config.toml
n_layer = 16
d_model = 128
n_head = 4
n_kv_head = 1
head_dim = 32
d_mlp = 320
vocab_size = 1024
activation = "swiglu"
norm = "rmsnorm"
norm_place = "pre"
norm_eps = 1e-06
positions = "rope"
rope_base = 10000.0
rope_fraction = 0.25
qk_norm = true
attn_scale = 0.177
bias = "none"
tie_embeddings = false
parallel_block = false
init = "trunc"
init_std_qkv = 0.0442
init_std_o = 0.0
init_std_up = 0.0442
init_std_down = 0.0
optimizer = "soap_variant"
lr = 0.0082
beta1 = 0.95
beta2 = 0.98
weight_decay = 0.0
lr_head = 0.00861
warmup_steps = 107
schedule = "wsd"
decay_fraction = 0.592
decay_shape = "cos"
final_lr_fraction = 0.1
batch_tokens = 32768
seq_len = 256
doc_mask = false
z_loss = 0.0001
train_tokens = 135800000
steps = 4145
dataset = "wikipedia_en"
Each number is 128 + 32 x the weight over its row's rms, rounded and kept within 0 to 255. Layers, rows and columns count from 0. The size above them is the row's rms in percent of the matrix's.

# layer 10 MLP up, 320x128, rms 0.402, rows 231-248, columns 0-127
size [ 99 106 110  90  98 101 109  98 107  92 103 105  99  95 104  93 104  93]
[[132 111 180  92 177 139 127 150 158  75 148 136  90 157 132 157 189 156 176 155 125 205 121 146 129 127 138  86  81 128  97  64  65 119 158 135 183 179 199 126 112  59  81 130 118 168 127 202 151 124 112 115 105 169 116 138 108 136 148  87 125 179 170  49 146 149 124  84 113 122 102 131 144 147 121 185 106 169 111 119 135  99 155  98  75 139 180 136 155 101 109 124 127 139 177  96 157 100  97  99  90 121 144 157  81  70 127 138 144 126 161  93 134 132 156 116 110 111 134 123 141  97 125 148 155  91  78  95]
 [119 120 135 146 113 166  81  67  83 121  97  73  61 157 156 142 166 155 134 161 125 136  91  59  99 100  96 147  95  61 129 207 107 113  79 176 135 112  83 152  59 131  99 142 147  91 110 174 132 111 113  85 130  94 126  87  97 157 120 140 169 166  62 117 147 112 116 149 130 176  87 114 106 167 135 139 133 150 133 145 125 130 137 102  78 164 171 109 165  82 117 109 131 137  99 120  93  87 114 103 134 106 179 143  83 144 146  83 138 108 165 189 181  73 165 107 158 151 124 152 163 118 150 133 136 118 133  63]
 [ 92 130 115 153  62 166 140 148 151 121 117 184 136 176 100 133  87 169 178 160  96 140 133 139 122 159 137 111 125 122 179 161 144 109  91 202  87 128 144 167  97 117 142 132 137  87 105 121 142 160  96 151 101 104 134  79 152 117 116 107  75 160 115 186 132 121 123 185 117 109 127 162 157 179  93 163 136 160 121  32 184 105  85 195 121 158 145  67 139 160 140 107 122 143  94 124 130 159 110 122 131  66 110 132  86 170 112 103 178 144  99 107  65 105 165 154 127 137 147 156 111  50  87 143  86  97 150 127]
 [149 144 109 164 158 192 122 146 140  85 109 164 205 220 112 161 175 105 139 112 108 123  85 130 140  94 119 151 170 114 125 111 109 165 102 130 160 123 102 148 100  89 165 136 104 116 114 137 131 132 110  91 128 140  97  97 128 129  72 154 128 160 194 130 101 158 170  90  86 122 176 135 104 122 118 104 180 107 124 140 131  94 190  80 113 119 121  95 141 113 176  80 129 125 100 143 111 124 213 125  81 120 158 168 169 154 128 161 104 102 116  76  40 139 122  93 136 119 151 102 153 150  62 137  69  64 108 123]
 [166 180  88  91 108 144 110 129 112 123 172 188 167 135 147 126 154 172 141 136 162 139 125 181 118 105  69 160  84 177 123 114 118  92 107 147 143 127 108 165 105 101 150 118 144 117 152 143 138 147 206 127 114 124 100  80 163 180 200 142 134 113 103 118 112 161 194  66 138 187 162  79 122  74 127 141 158 119 150 100 152 105  98 139 118 175  79 191 108 108 109 180 101 104 156  90 123  89 140  49 143  91  92 137 116 124 128  65 167 141  96 164 145  84 121 101  90 104 115 107 121 115 128 107 163 158  76 159]
 [143 180 176  87 157 166 148 107 180  97  98  78 161 151 114 130 111  87  71 163  82 183 175 142  92 151 130 104 152 145 162 168 129 124 116  66 137 144 142 124 144 217 128 127 155  89 138 100 157 109  91  74  92 111  71 160 121  81 129 134 151  93 169 125  78 109 180 104 141 138 110 106 125  99  77  98 171 107 102 104  66 104 106 119 136 177  98 123 101 177 155 115 150  79 109  88 129 150 108  78  99 127 129 170  75 116 124 144 115  95 152 114  62 125 145 131 142  85 108 130  97 106 110 173 178 149 121 169]
 [166 149 188 119 111 130 155  94 123 103 194  66 152 132 147 136 126 162 120 127 114 105 158 110 188 166 114 130  87 106 118 132 163  60 134 147 241 185 118 108 142  61  78 149 140 101 156  78 125 144  79 129 112 110 145 164  75 123 120 146  94 187 128 141 111 101 180 101 157 139 129 151 147 148 157 103 159 112  62 119  71 146 123  80 145  85 118 107 193 145 128 100 176  83 164 146 110 104 172 102 112 114 106 118 151 110  85  94 162 120 127 140 121 130 159 141 148  72  93 137 129 101 138 131  74 116 174 129]
 [136 130 176 138 183  95 177 140 126 142  93 174 155  86 147  93 209 155 119 139  65  72 158  95 114 106 171 171 134 103 140 143 155 162 100 187 110 170 149 107 129 124 160 145 167 134 198  85 163 124 142  85 154 170 122 107 123 123 130 123 146 126 110  78 125 132 133 117 132 114 168  94 124  70 145 151 122 128 141 162 162 193 144 128 132 127 154 149 189 133 141 115  93 136 178 132 113  96 128 120 152 105  63 100  79 148 114  86 130 167 149  76 181  27 180  63 114 118 156 142 126 135 125 132  94 119 115  92]
 [126 128 113  68 101 125 106  36 162 143 152 181 123 164 143 112  92 108 153  94 138  92 144 116 102 128 106 122 145  80 123 164 133 148 108 179 139 161 128 145 111 153 100 112  68 147  98  69 159 159 137 132 124 139  79  97 128 105  97 104 118 132  74 118 164 118 151 122 158 161  29  95 104  97 112 116 108 125 159 158 101 124 122  80 149 198 122 158  91  44 110 156 121 111  99  81  99 112 150 159 150 128 114 162 157  74 156  45 106 135  99  98 156 125 119  91  94 174 140 153 102 112 107 199 132 101 131 172]
 [126 160 148 149 118 129 115 101 100  91 153 187 152 130 137 150  26 100 143  98 164 171 152  64  97 122 170 153  46 127  84 108  34 123 127 146 109 185 110 151 136 137 113 128 119  47 101 103 128  64 157 142 130  98 174 128 106 180 126 188 134 102 171 118 143 135 142 117 148 169  93 141 149 123 135 153  76 146  98 148 137 134 147 132 160 124 190 127 130 124 116  92 140 146  93 100 118 163 153  94 169 150 142 138  89 123 118  97 120 115 124 159  74 177 104 145 171  94 129 153 137 176  73 142 167  91 162 156]
 [137 143  83 113 126 120 143 115 159 152 159 112 116 130 148 113  90 145 122 190  78 154  59 137 122 110  82  84 112 190 176  72 103 116  85 169 120  79 169  90 126 145 160  85 107  93 129 144 129 107 124 109 101 174 149  88 113  79 136  98  94 122 105 138 135  83 181 121 194 192 132 135 191 151 161 124 174 141 156 125 149  90 153 133  66 124 144 196 119 157 103 159 122 109 133 173 154 171 154 129 135 139 104 112 142  92  90 171  84 127 121  95 176 160 163 105  80 181  92 141  97 111  73 129 138 187 101 144]
 [145 134 102 108 126 144 152  89 187 120 109 104 145 176 132 135 165 188 154 196 104 119 128  94 137 146 155 151 163 131 115 132 157  72 117 128 136 109 112 107 132 107 115 123  78 210 159 160  70 160  54 114 153 147  68  94  92 135 118 108 116 152 105 103 152 160 155  80 124 130 137 138 112  80 173 166 161 129 133 115 111  78 166  88 163 124 129 154 147  77 158 159 132 197 125  67 173 153 211 102 158 113 162  95 125 107 137 141 108  84 154 141 107 169  83 144  45 163 110 142 133  81 142 141 136 140 141 165]
 [163  76 127  92 121 143 167 194  83  89 164 112 159 118 166  79 156  83 121 126  83 160 160 127 123 141  73 134 137 123 161 156  99 155 100 157 141 114 185  49 110 104  82  91 136 133 132 116 150 113 165  75 153 134 152 143 122  87 175 136  99 144  70 149 171 134 127 181 153 110 141 142 117 119 134 109  71 104 138 120  98 185 122 147 122 131 161  85 137 106 152 123 170 182  51 121 153  64 114 123 116 118  90  75 138 119 162  63 144  90  97 168 107 161  96  98 159 115 126 109  96 169  89  78 142  81  94 150]
 [145 121 105 158 178 193  70 115 149 104 176 140 122 142  91 104  99 106  70 133 170 117 144 151 106 156 146 130 119 122 161 145 111 150 146  89 146 113 131 141 103 143 122  96  68 142 211 139  92 149 113 127 123  77 124 176 149 126 123 109  88 159 191  70 102 161 126 136 103 107 131 147 122 166 128 199  94 118  67 190 107 165 112 142 125 106 151 160 171 130 175 225 113 152  73 136 100 134  76 130 134 169 118 158 148 183 140 126 142 162 112 144 129 141 153 144 171 103  82 144  91 122 170  88  56 131 141  91]
 [ 92 169 113 141 162 157 129 162 180 144 122 137  94 185 134 145 124 146 172 135 103 136 175  62 170 171  96 133 149 129 144 175 202  76 141 105  83 110 115 144 115 104 114 141 124 102 146 111 103 103 228 112 133 146 127  96 112 128 142 122  62  84  85 139 116 102 126  84 127 126 134  81 136 106  99  97 116 107 155 160 114 118 144 156 193 208 102 150  62  84 132 160 162 203 104  99 103 204  92 125 183 127 145 113 132 137 136 122 119  88 163 154 124 136  96 158 109 116  87  91 156 101 119 142 172 167 141 131]
 [ 80 116 151 160 161 163  96 108  77 101  83 188 123  87 123 100 129 115 123 127  67 125 112 141 119  61 133 180  80 169 136 182  55 177 138 117 150 132 128 129 109 142 130 167 122 148 123  95 156 147 191 140 177  96 109 159 105 162 124 158 163 126 152  96  84 148 130 128 133 109  71 102  51 188  79 143 135 164 100  96 154 178 123 111 137 105 127 122 196 137  78 117 138 109  91 185 134 144 125 130 115 156  95  62 148 125 189 179 149 123 110 153 116  59 130 133  98 166 100 170 144 119 123 134  78 131 140 140]
 [112 150 102  70 143  82 182 114 103 144 116 176 189 118 142 115 132  93 199 114 168 128 104 114 122 137 129 100 156 126 173 152  68 129  64 129 152 137 130 134 145 169 128 142 121 136 104 163 143 130 134 133 171 127 162 141 133 117 176 136  69 141 149 142 170  71 157 104 151  96 145  85 142 117 110 157 164 130 140 186  84 112 148 167 167 150 208 126 100 172 155 103 126 149 118 152 137  97 107  94  81 100 173 149 142  44 169  98 115  73 136 152 137 168 169 231 110 168 136 171 123  99 140 101 161 100 126 111]
 [147 123 126  90 137 101 153 172 133  74 160 163 133 128 122 139 152 216 110 143 186  86 156 158 141 129  98 147  87 116 186 132 127 135 131 181 116 122 134 163  93 106 144 157 160 146 101 149 178 111  93 124  94 138 166 198 107 138 150 174  77  74 194 198 209 132 103 132 117 113 103  97 117  76 126 100 104 134 102 142  82 140 127 178 107 124 110  79 162  65 157 127 117 147 171  96 128 130  95  96 172 126 114 163 107 153 164  91 114 126 134  91 162 104 128 112 148 138 143 119 140  95 114 117  59 138 137  42]]
# layer 10 MLP down (transposed), 320x128, rms 0.386, rows 231-248, columns 0-127
size [ 98 101 104 104  98 105 104 100 104  93 102 107 106  97 104  98  97 100]
[[143 136 135 133 142  90  87  74 143 105 129 157 153 108 100  93  98 113 167 145  98 185 140 137 140 134  95 125 139 144  84  92 128 170 117 104 121 183 152 129 169 147 128 142 166  89 107 173 120 119 136 132 137  93 160  93  90 134 110 124 109 152  64 109 123 128 110  86 139 160 109 119 140  76 165  80 120  88 156 102 103 109 127 111  84 168  34 128 114 141  39 153 142  65 112 132 117 168 123  98 184 105 122 150 188  88 196  83 126 101 127 161 118 116 139 216 117 119 123 116 104  56 141  74  72 168 127 131]
 [ 93 118 119 147  34 145 108 103 133 139 145 177 153 133 180 110 147 130 130  91  86 137 127 125  97 154 194 168 147 109 118  92  93 135 101 156 142 130 124 149 185  85 150 151 171 176 156 135 142 155 147 165 102 144 135 191  74 134 104 102 142 137  80 180 158 160 165  87 117 145 121  95 169 126 149 138 156 209 155 139 128  96 169 157 157 161  98 150 144 117 128 157  96 141  89 146 102 127 183 153 138 111 122 157 174 106 152 127 103 171 111  78 183 147 141 156 198 135 154 217  95 129 159 102 108  60 136 122]
 [126 185 136 146 119 122 149 101  74 126 126 126  86 150 122 130 117 163 159 153 154  13  89  90 130 169 129 106 134 200 141 134 168 135 163  92  84 174 150 104 158 112 119 124 130 159 139 136  54 164 131 109 125 113 172 169 139 160 149 103 150  86 154 120 129 169 173 154 104 101 110 131 147 167 150 152 115 119 191 129  96 116 166  92 169 106 154 135 137 120 135  82 137 151 130 138 113 132 149 120 140  95 153 141 139 213 132  93  88 132  82 137 195 106 191 169  34 108 129 154 135 108 148 108  93  93 142 183]
 [128  95 132 129 148 147 127 120 104  95 165 135 135 152 167 116 131 118 143 111 154 117 120 132  69 202 116 112  47 179 156 151 123 109 105 148 118 123  38 108  96  74 158 201  98 131  83 115  73 139 106 138  80 122 133 153  73 160 109 113 116 132 163 101 184 146 111 116 169 119 151  97 124 157 161 144 140 124 141 113 147 108  85  67 125 153 131 132 136 156 104 106 122  82 162 108 175 170  88 136 114  93 133 102  80 172 136 106  66 145 142  94  73 191 113 101 177 179 132  85 119  94 121  96 143  67 171 173]
 [167 140 101 128 133 154 150 167 148  22 163 147 103 158 130 176 103  93 174 110 165 148  98 101 140 123  94 125 111 165 135 172 118 153 123 218 125 148  68 149 157 127 111 111 155 137 147 152 106  64 119 113  81  53 122 133 143 150  82 121 111 148 139 145 167 121 162 122 145 146 128 166 192 145  97 134 121  93 156  90 161 117 204 137  84 119 163 184  67 151  65 130 156 164 155 134 137 134 116 127 169  99  75 124 184 131 108 179  80 107 108  95 172  85 114 139 117 138 121  90 111 112  88 138 154 133 132 122]
 [114 176 110  72 164 152 150  75 123  98  83  54 129 116 108 166 114 130  78 107 121 148 104 137 175 117  95 144 105 147 123  85 120  88 174 101  90 157 133  83 185 106 184  60 141 107 119 128  79 117 161 127 132 132 118 152 132 120 110  65 107 107 134  94  97  83 119 173  89 112 114 177 131 149 122 103 132 144 190  93 100 106  78  98 144 117 115 180 127 105 155 138 154 104  96 142 177 140 107 123 147 111 124 160 116 147 164  82 172 197 150 123 224 154 100 205 145 142 103 110 104 185 131 118 144 150  93 134]
 [137  91 130 180 108 149 101  97  33 152 115 103 153 157 168 171  97 124 127 131 146 130 107  72 118 117 167 161 117 196 110 128 144 120  46 173 134 157 197 114 175 117 148  74 107 127 123  86 176 108  80 101 126 128 141 204  95 116 159 195 191 120 161 141  81 131 128 186 124 163 138 153 119 118 134 136 133 138 123 107 131 153 135 136  91 113  71  78  76 124 131 147 143 152 161 180 153 117 108  59 135 120 109 126 123 117 176 112 148 112 122 134 147 112  84 119  87 178 156 139 136 196 105 158 113 123  95 107]
 [ 90 133  79 139 168  94 111  76 148 111 125  77 170 116 169  90 154 121 150 181 117  87  89  98 109  81 153 129 161 143 122 120  92 114  79 153 207 175 140 143 143  97 146  95 148 177 106 131 107 113  74 105 128 110 131 191 107 102 151  96 142 159 138 159 150 190  97 111 166 145 107 166  85 123 153 118 143 124  97 150 134 160 113 129 135 106 100  83 118 146 127 121 153  86 166  99 164 164  94 111 134 123 157 146 131 124  81 160  72 147 187  83  94 232  76  86 136 167 101 175 122 105  98 153 115 124  77 160]
 [136 156 127 129  83  96 128  91  47 162 132 190 141 129 160 162 100  89 166  42 139 146 128 144 139  93  80 128 140 169 140 171 133 135 194  52 202 146 166 143 146 107  96 123  88 148 162 107 156 197  99 142 163 146 102 153  96 121 120  89 155 161 157 121 117 107 116 178  80 142 149  94  53 140 157 110 131  98 135 154 105 173 113 106 152 126 104 128  84 107 104  99 143 154 131 102 170 151 140 111  93 112 107 159 144  82 162  74  83  77 134 145 120 137 113 136 130 161 123  94 141 118 101  93 127 180  63 126]
 [209 142 118 146 192 139  60 130 175 134 147  97 131 103 117 137 140 102 131 148  88 127 141 144 200 143  94  99 135 142 128 123 101 105 128 118 113 131 130 139 126 120  60 130 145 165 141 190 115 153 121 143 138 102 140 134 118 162 109  49 158  94 189  82 182 128 142 139 112 115 115  88 125 141 160 129 111 140  96 113 125 137 176 222 112  74 145 134 100 118  79 128 122 119 138 113 129 186 179 112 128 155 132 171 126 152 143 175 140 113 111 157  19 185 148 152  77  75 121 144 151  56 129 158 142 127 155 114]
 [103 146 156 193 125 135 127 180 120 122 153 145 215 118 189 164 217 144 158 123 137 135 183 166 157 103  92 147 151 103  75 141 129 157 123 105 116 121 133  86 107 190 128 135 126 112 122 140 111 127 142 169  96  97 144 114 131 125 135 133 163 147 110 122 143 152  79 112 142 102  91  56 119 136  92 101 110 112  72 130  90 158 160 126 118 147 126 143  52 128 130  78 134 135 142  86  97 118  84 188 139 139 121 187  59 162  56  78 136  81 106 168  62 135  94 144 151 136 118 102 140 103 137  85 112 160  99 163]
 [117 113 116 165 105 108  38 157 159 129  98 140 118 117 170 145 151 123 137 180 155 140 104 124  84 160  91 100 120 151 162 130 109  84 180 174 107  77 142 122 107  64 144 109 169 174 121  83 169 130  94 119 152 141  98 112 125 152  71  87  81 133 145  94 165 164 116 105 110 182 172 138 109  60  61 120  89  50 122  87 106 120 170  94 153 141 161 101  99 129 138 137  96  97  93  52 144 119 116 108 114 155 105 124 129  96 145  80 196 149 121  82 165 105 100 159  99  96 156 146 126 138 135 103  75 141 156 142]
 [104 153  74 130 168 120 203 166 144 140 152 124 144 129 117 117 121 202 112 144 159 136 118 105 113 156 119 161 107 163 153  82 109 119 113 148 141 118  97 148  81 171 102 161 136 128  67 143 150 179  72  96  81 176 151 130 122 123  45 148 131 146 135 146 169 135  48  99 133 140 126 117 128 163 143 174 118 121 113  78 153  98  93 119 160 116 144 179 113 117 143  99 120  92 140 131 133 172  83  84 165  60 134 106 128  89 128 103  84  84  79  56 168 157 183 126 156  96 175 104 155 107 106 198 165 130 143 130]
 [141 149 145 108 138 133 115 105 167 170 140 164  98  98  80 112  82 167 117 155 146 134 183 121  96 112 145 162  69  93  76 153 143 129 165 170 136  69  92 222 171 131 128 104  90 141 133 105 124 144 108 105 102 135  49 129 143 156 155 157 127 133 113 149 146  99 169 154 152  81 107 145  97 105 109 141 117  68 164 193 116 118 131 174 134 135 135 101 148 131 157 121 174 151 162  95 133 118 136 127 133  51 157  96 103 115 112 176 147 167 184 160 135 173  96 122 175  81 149 157 152  35 119 100 155 157 110 170]
 [141 115 144 144  85  91 132  85 180 153 160 137 165 162  86 162 146 100 111 100 123 110 121 113 103  99 114 119 155 170 149 120 129  69 176 123 178 140 191 193 170 113 130  92 169 107 151  83 168  99 103 112 167  94 174 146 140 103 184 145 116 179 216 122 149 150 156  86 183 156 139 186 125 164 143 104 112 138 132  54 156 142  90  96  68  85 130 127 144 113 108 127  78  89 170 142 139 100 118 175  87 132 160 158 143  88  90  96 114 150  90  82  84 165 154 145 139 140 136  91 143 120  82 116 150 153 118 111]
 [120 127 120 127 119 145  81  76 185 134 121  91 158 124  69 195  69  84 156 109  84 131 189 107 154 140 129 119 159 148  82 159 134 146 136 101 140  83  69 171 112 168 120 128  87 136 150  83 123 100 150 138  66 115 144 156 129 158 103  84 131  89 123 126  91 125  68 121 136 122  76  61  90 138 110 142 185 103  95 147 134 162 125 140 148 114 154 152 132 141  69 128 119 187 119 149 130 178 156 127  59 106 173 161  69 107 140  98 100 103 130 138 101 102 102 142 186 151 174 123 171 127 147 110 141 138  38 141]
 [200 175 128 146 151 185 179 136 104 141 180 108  84 100 167 141 121 111  92 154 135 146  92 117 180 107  82 103 153 118 112 171 145 126 100 145 154 126 136 184 183  96 181  95 124 186 113 174 125 129 101 199 140 133 106 104 149 216 130 144 171 138 142  87 145 109 141 159 169 142 144 162 118 132 133 109  74 118 115 154  86 125 116  60 161 141  80  98  74 117 107 134 132 140 168  98 140 141 141 128  60 133 148 138 118 136  74 140  92 180 114 127  62 115 155 106 185 112 148 133 163 101 101 145  74 172 116 106]
 [141 162 122 128 176 133 159 164  99 104 111 132 153 155  80 106  97 121 172 105 106 172  53 201 123 136 228 131 190 192  78 180  97 149 185 138 105  91 113 125 134 135 128 101 131 120 214 145 121 125 135  47 147 180 130 178 128 149  91  98 100 164 133 111 127 139 148 103 105 142 125 121 105 109 179 203 144 136 146  96 126 101  85 140 143 144 107 123 118  60 138  93 109 142 120 137 103 137  96 140 118 149 122  90 109 113 170 145 138 125 199 132  90  99 164 138 118 118 118 133 136 160 117 147  94  66 101 121]]
# layer 10 MLP gate, 320x128, rms 0.385, rows 232-249, columns 0-127
size [100 107  95  98 102 107 100 108  92 103 105  97  92  98  99 103 101 103]
[[148 172 132 127 106 142 137 138 137 154  63 136 149 144 180 144 132  77 138 159 117 129  96 177  87 114 169 188 142 136  76  93 150 135 148  88 109  99  73 166 126 132 156 146 130  99 122 122 143 120  85 147 166 122 100 130 130 144  84 145 167 122 112 156 139 114 163 125 111 138  81 109 119 123 134 153 152 103 193 151  74 154 142 182  99  96 156 169 144  82 108 132 127 123 110  69 148 161 187 170 124 122 226  91 148 112  91 147 144 149 120 209 100 149 131  97 148 160 106 189  89  97  61 125 131  49  82 156]
 [114 117 132 144  90 143 146  91 157 177 144 187 157 104 154 153 145 108 113 127 212 101 156 163 112  95 176 166  87 124 135  78 134 135  69 153 117  55 139  94 114  67 137 141  88 150 157 149 123 149  64 130 128 117  97 134 166 160 121  71 196 152 107  94 181 130 141 205 179 116 141 115 109  82 136  97 128 149  80 156 145 150  74 132 111 161 137  90 112 148 170 204 139 166 144 153  96 125  92  79 118 101  67 163 143 137 154 113 135 124 152 148  89 182 155 169 140 146  89 129 150 132 143 132 127 124 131  84]
 [156 182  88 147 116 180 149 124 114 128 102 100 151 218 207 155 147 114 145  85  97 115 125  90 157 106 128  99 156 157 115 130 151 141 135 143 133 131  91  93 165  75 125 142 112 171 145  84 150 133 139 150 143 144 122 105 126 131  92 119 100  91 111 147 113 119 171  90 117  84 200 137  86 157 146 133 211 116 161  87  86 132 143 120 145 115 134  82 134 174 158 111 167 163 118  96  57 131 134 132 106 113 189 182 136  90  96 124  64 156 109 149 165 166 144 127  99 139  62 131  93  91  64  87  88 171 141 126]
 [101 144 144  88 116  72 109 179 156 104 165  89 131  95 163 119 186 149 163 103 139 117 157 115 144 193 175  90 160  66  88 129 113 120 136  93 156 123 169  97 104 160 181  51 132  78 119 174 166 134 148 203 145 135 110  95 121 106 121 153 110 207  93 137  66 127 151 116 136 163 119 152  91 139 119 170 132 173 127 156 145 118 115 122 122  74 140 124 109 154 113  99 180 152 142 105  75 120 104 151 169 123  89  97 104 184 161 137 157  92  91 117 142 146 145  84 188  44 131 119  88 141 136 122 153 143 119 138]
 [161 100 147 113 130 107 140 136  96 154  70 160 122 158 154  81  41 106 138  91 103 103 110 149 119 148 107  89 145 130 137 130 118 105 141 184 102 147 118 100 122 114 108  77  98  69  99  83 136 126 135  51 192 123 116  78 139 141 151 140  86 162 154 129 100 123 109 102 143 119  61  90 122 168  70 119 143 127 135  84 160  89  93 140 114 132 100 128  75 119 173 136 121  86 148 119 136 107 108 159  94 129 114  81 106  82 190 106  43 163 101  77 109 148 164 163 101 156 173 190 110 161  81 164  94 161 147 137]
 [149 120 148 144 127 175 127 154 167 113 153 148 137 137 154 136 108 120 144 138 184 118 143  99  64 149 119  96 156 101 135 141 110  86 169 113 121 124 140 104 151 126 112 178 115  52 169 116 106  92  87 109 153 100 134 132 159  93 187 115 179 150 134 116 138 114 101  97 130 135  81 104 121 150 185 126 152 147  92  89 220 170  83 179 193 183 168 216  83 128 143  74  82 172 127 140  94 104 174 146 128 163 139 101 134 106 115 163 117 111 197  84 129 171 148  89  97 113 167 112 171 124 131 108 151 154 176 119]
 [109 132  93  93 149 146 101  83 116  54 171  93 101 157  84 116  83 150 150 140 170  99  53 139 129 157 106 129 131 136 151 116 168 128 119  80 157 116  69 124 106 133 124 135  86 181  95 137 121 148 114 145 154 145 141 152  83  92 129  91 140 183 102 187 146  85 120  94 130 161 174 105 135 170  62 120 152 151  67 132 148 119  79 158 117 106 101 148 155 134 137 132 150 124 101  33 103 129 118 159 101 131 127 152 182  71  86  91 121 151 110 117  91 173 106 186  95 125 116  30 121 147 141  84 126 103 125 132]
 [128 137  54  88 170  93 133 133 102 128 105 106 148 185 133 131 132 153 147 199 106 127  65 123 120 147 124 136 174 168 180 101 128 101  89  85 155 138 108 123 120  80 101 138 159 113  80 200  75 188 128  56 108 139 163 171 107 145 142 122  78 160 160 149 140 101 149 118 167 116  91  79  57  98 157 139 169 132 139 112 110 111 118 110 100 107 147 126 173 176 171 132 147  98 174 110 187 123 129 121  78 114 144  95 132 134 140 204 151 169 175 144 100 143 124 134 124  98 113 112 136  78 181 131  85 175 123 124]
 [147 142 168  92  89 141 129 129 121  93 121 144  83 108 172 157  75 110 120 107  83 161  62  71  80 121 170 146  90 183 146 107 136 189 111  95 182 117 117 150 134 108  80 112 109 152 136  92 118 140 108  75 147 125 108 144 122 155 155 120 114 111 139 156  88 141 124 116 136 116 125 187  55 163 156 165 141 132 209 164 106 157 119 126 189  71 145 144 150  94 153 113 188 101  99  95 177 182 130 109 131 116 209  81 110 139 124 157 117 126 130 133  85 145 125 155 133  97 152 148 167 127 156 151  50  99 137 182]
 [130  92 145 169 104 124 188 165  87 172 156 144 111 141 149 150 179 160 114 149 198 105 126 118 165 134  74 132 162 143 103 145 112  89 147  97 109 126 102 142 135 106 101 130 128  83  99 152 128 130 186 116 124 155  66 130 156 164 133 148 157 118 144  75 152 136 133 169 101 155 111 158 147 136 138 196 134 164  86 106 155 147 129 181 169 135 136  74  36 132 110 167 132 104 125 143 115  78 154 141  84  89  44 162 154 144 184 115 131 124 104 117 132 118 132 164  39  94 142  39 123 134 140 164 139 160 149 155]
 [116  82 165 157 116 115  93  69 103  71 145 134 111 203 102  88 167 183 116 132 116  87  97 108  95 127  92 182 106 167 104 120 136 130 110 103 101 132 115 153 108 136 135 141  63 118 127 107 114 120 182 169 108 120  80 145 112  73 118 168  94 207  76 111 190 147 175  87 134 156 104 118  78 126 129 147 151 132 110 137 165 161 138  98 131 160  88 148 164 140 152 192 122 170 102  93 138  96 144 144 143 113 158 167 135 127 176 167  94 144 100 143  91 184 115 194 123 120 115 146 140  61 170 170 154 172 109  99]
 [167 104  85 115 120 191 170 149  86  93 110 149 129 166  99 144 159 169  93 180 150  90  73  82 132 130  63 147 121 187 211 138  84 157 127 128  96 112 118 153 183 165 110 111 108 171  69 175 146  84 131 104 159 130 156 121 126 100 130 130 124 118 108 181  88 128 105 145 184 161 125 205 130 149 158 173 111 116 126 158  92 151 122 164 126 156 122 101 110  90 137 118 154 108  67 123 119 158 107 124 129 171  89  94 149 159  99 122 143  78 126 135 133 165 110  62 102 116 135  72 145 110 142 164 196  95  90 117]
 [121  71 148 101 124 172 116 156  77 141 142 143 142 109 146 112 168 214 142 143  93 156  68 110  94 171 150  26 174 110 186 138 105 103 117 124  85 109 172 128  76 128  80 179 152 161 152 120  92 166 123 186  97 140 129 162 131  95 106 140  94  89 144  83 166  87 172 151 136 194 149 105 124 118 119 107 184 148  93  99 169 130 169 128 158  93 128  92 152  47 166 167 151 124  83 117 140 127 101 120 180 107 150 148 138 122 104 111 117 121 104 155 132 163 142 122 148 101 144 131 141  85 100 174  97 132 128 152]
 [125 200 114 131  94 103 135  82 149  89 152 117 159 119 123  76 143 152 149 115 114 166 115 139 102 163 154 130 131 123 174 112 138 190 193 101 198 121 143 130  72 110 102 122  94  89 149 136 118 131  92 142  99  64 115 122 106  98 135  94 119 182 115  99 142  98  96 106 129 106  53 148 110 126  81 153 145 102 114 101 124 173  78  93  95  68 142 198  95 136 148 137 116 100  83 199 122  96 171 145 112 138 174  88  46 141 132 192 112 104 145 121  80  99  99 102 153 175 159 105 128 148 114 142 161 116  95  92]
 [ 95  99  75  99 149 117 182 117 104  71 152 113 163 159 161 154 161 103 129 132 104  97  87 135 141 123  80 109 149 125 157  55 129 150 151 131 124 153 203 141 146 124 147 117 122 133 112 154 108 125 100 170 144 117 118 112 140 111 131  78 127 116 122  51 198  95 166 101 131 148  92 168  71  97 153 177 114 137  78 144 148 117  42  84 134 190 144 150 110 128 102 153 187 143 146  75  93  63 126 181 194 145 130 127 151  97 149 153 107 128 127  99 156 161 117 101 160  94 124  97 119  74 135 147 118 139 100  56]
 [137 103 152 176 142 154  86 112 109 159 143 101 102 146 164 114 126 124 163  77 138 188 156 116 112 161 165 126 128 162 133 119 150  97 163 183 106 123 140 115 180 114  62 144 112 113 166 152 121 101  96 113 129 115 132 174 178 187  64 139 132 132 152 123 114  74 109 157 110 199 122 145 121 111 118 146 231 116 111 162 166 155 128 114  81 170 128 162  75 222 173 116 191 126 160  91  89 128 123 180 127 151 170 100 163 138  85 153 124 116 148 137 109 103 117 110 146 148 142 115 110 176 124 179  74 142 100  85]
 [ 79 108 132 135 130 116 109 110  78  87  73 186 158 131 152  96 176 169 131 142 121 147 123 161 153 137 103 122 141 168 176  78 125 158 134 113 153 125 162 124 171 143 139 113 114 112 154 111 122  81 147 114 117 100 142 112 157 127 164 187  61 211 154  65 174 115 119 120  65 125 151 140  98 116 114 180 148 184 187  78 169 120 107  78  86 124  60 180 163 125 121  94 142 105 146 112 146  80 177 141 128 100 149 169  97  82  86 154 119 102 104 144 128 126 140 156 110 111 198 142  96 171 188 103 121 133  97 140]
 [ 59 169  72 140 158 146  81 164  74 116 105  50 116 179 169 128 127 164 128 161 102 125 166  99 122 139  59 149 163 152 153 187  84 134 168 133 105 108 157 118 114 130 159 153 159 181 126 105 114 161 178  91 143  51 119 178 123 168  90  93 133 133 166 104 113 157 138 126 163 134 103 112 129 122 126 130 139 163 135 112 120 131 151 169 168 134  86 137 122 159 164 131 141 115 157 114 126 143 175 111 148  76 136  91  39  98 133 126  82 139 111 120 113 125 107 200 120 156 132 156  76 128  98 162  90 205 157 157]]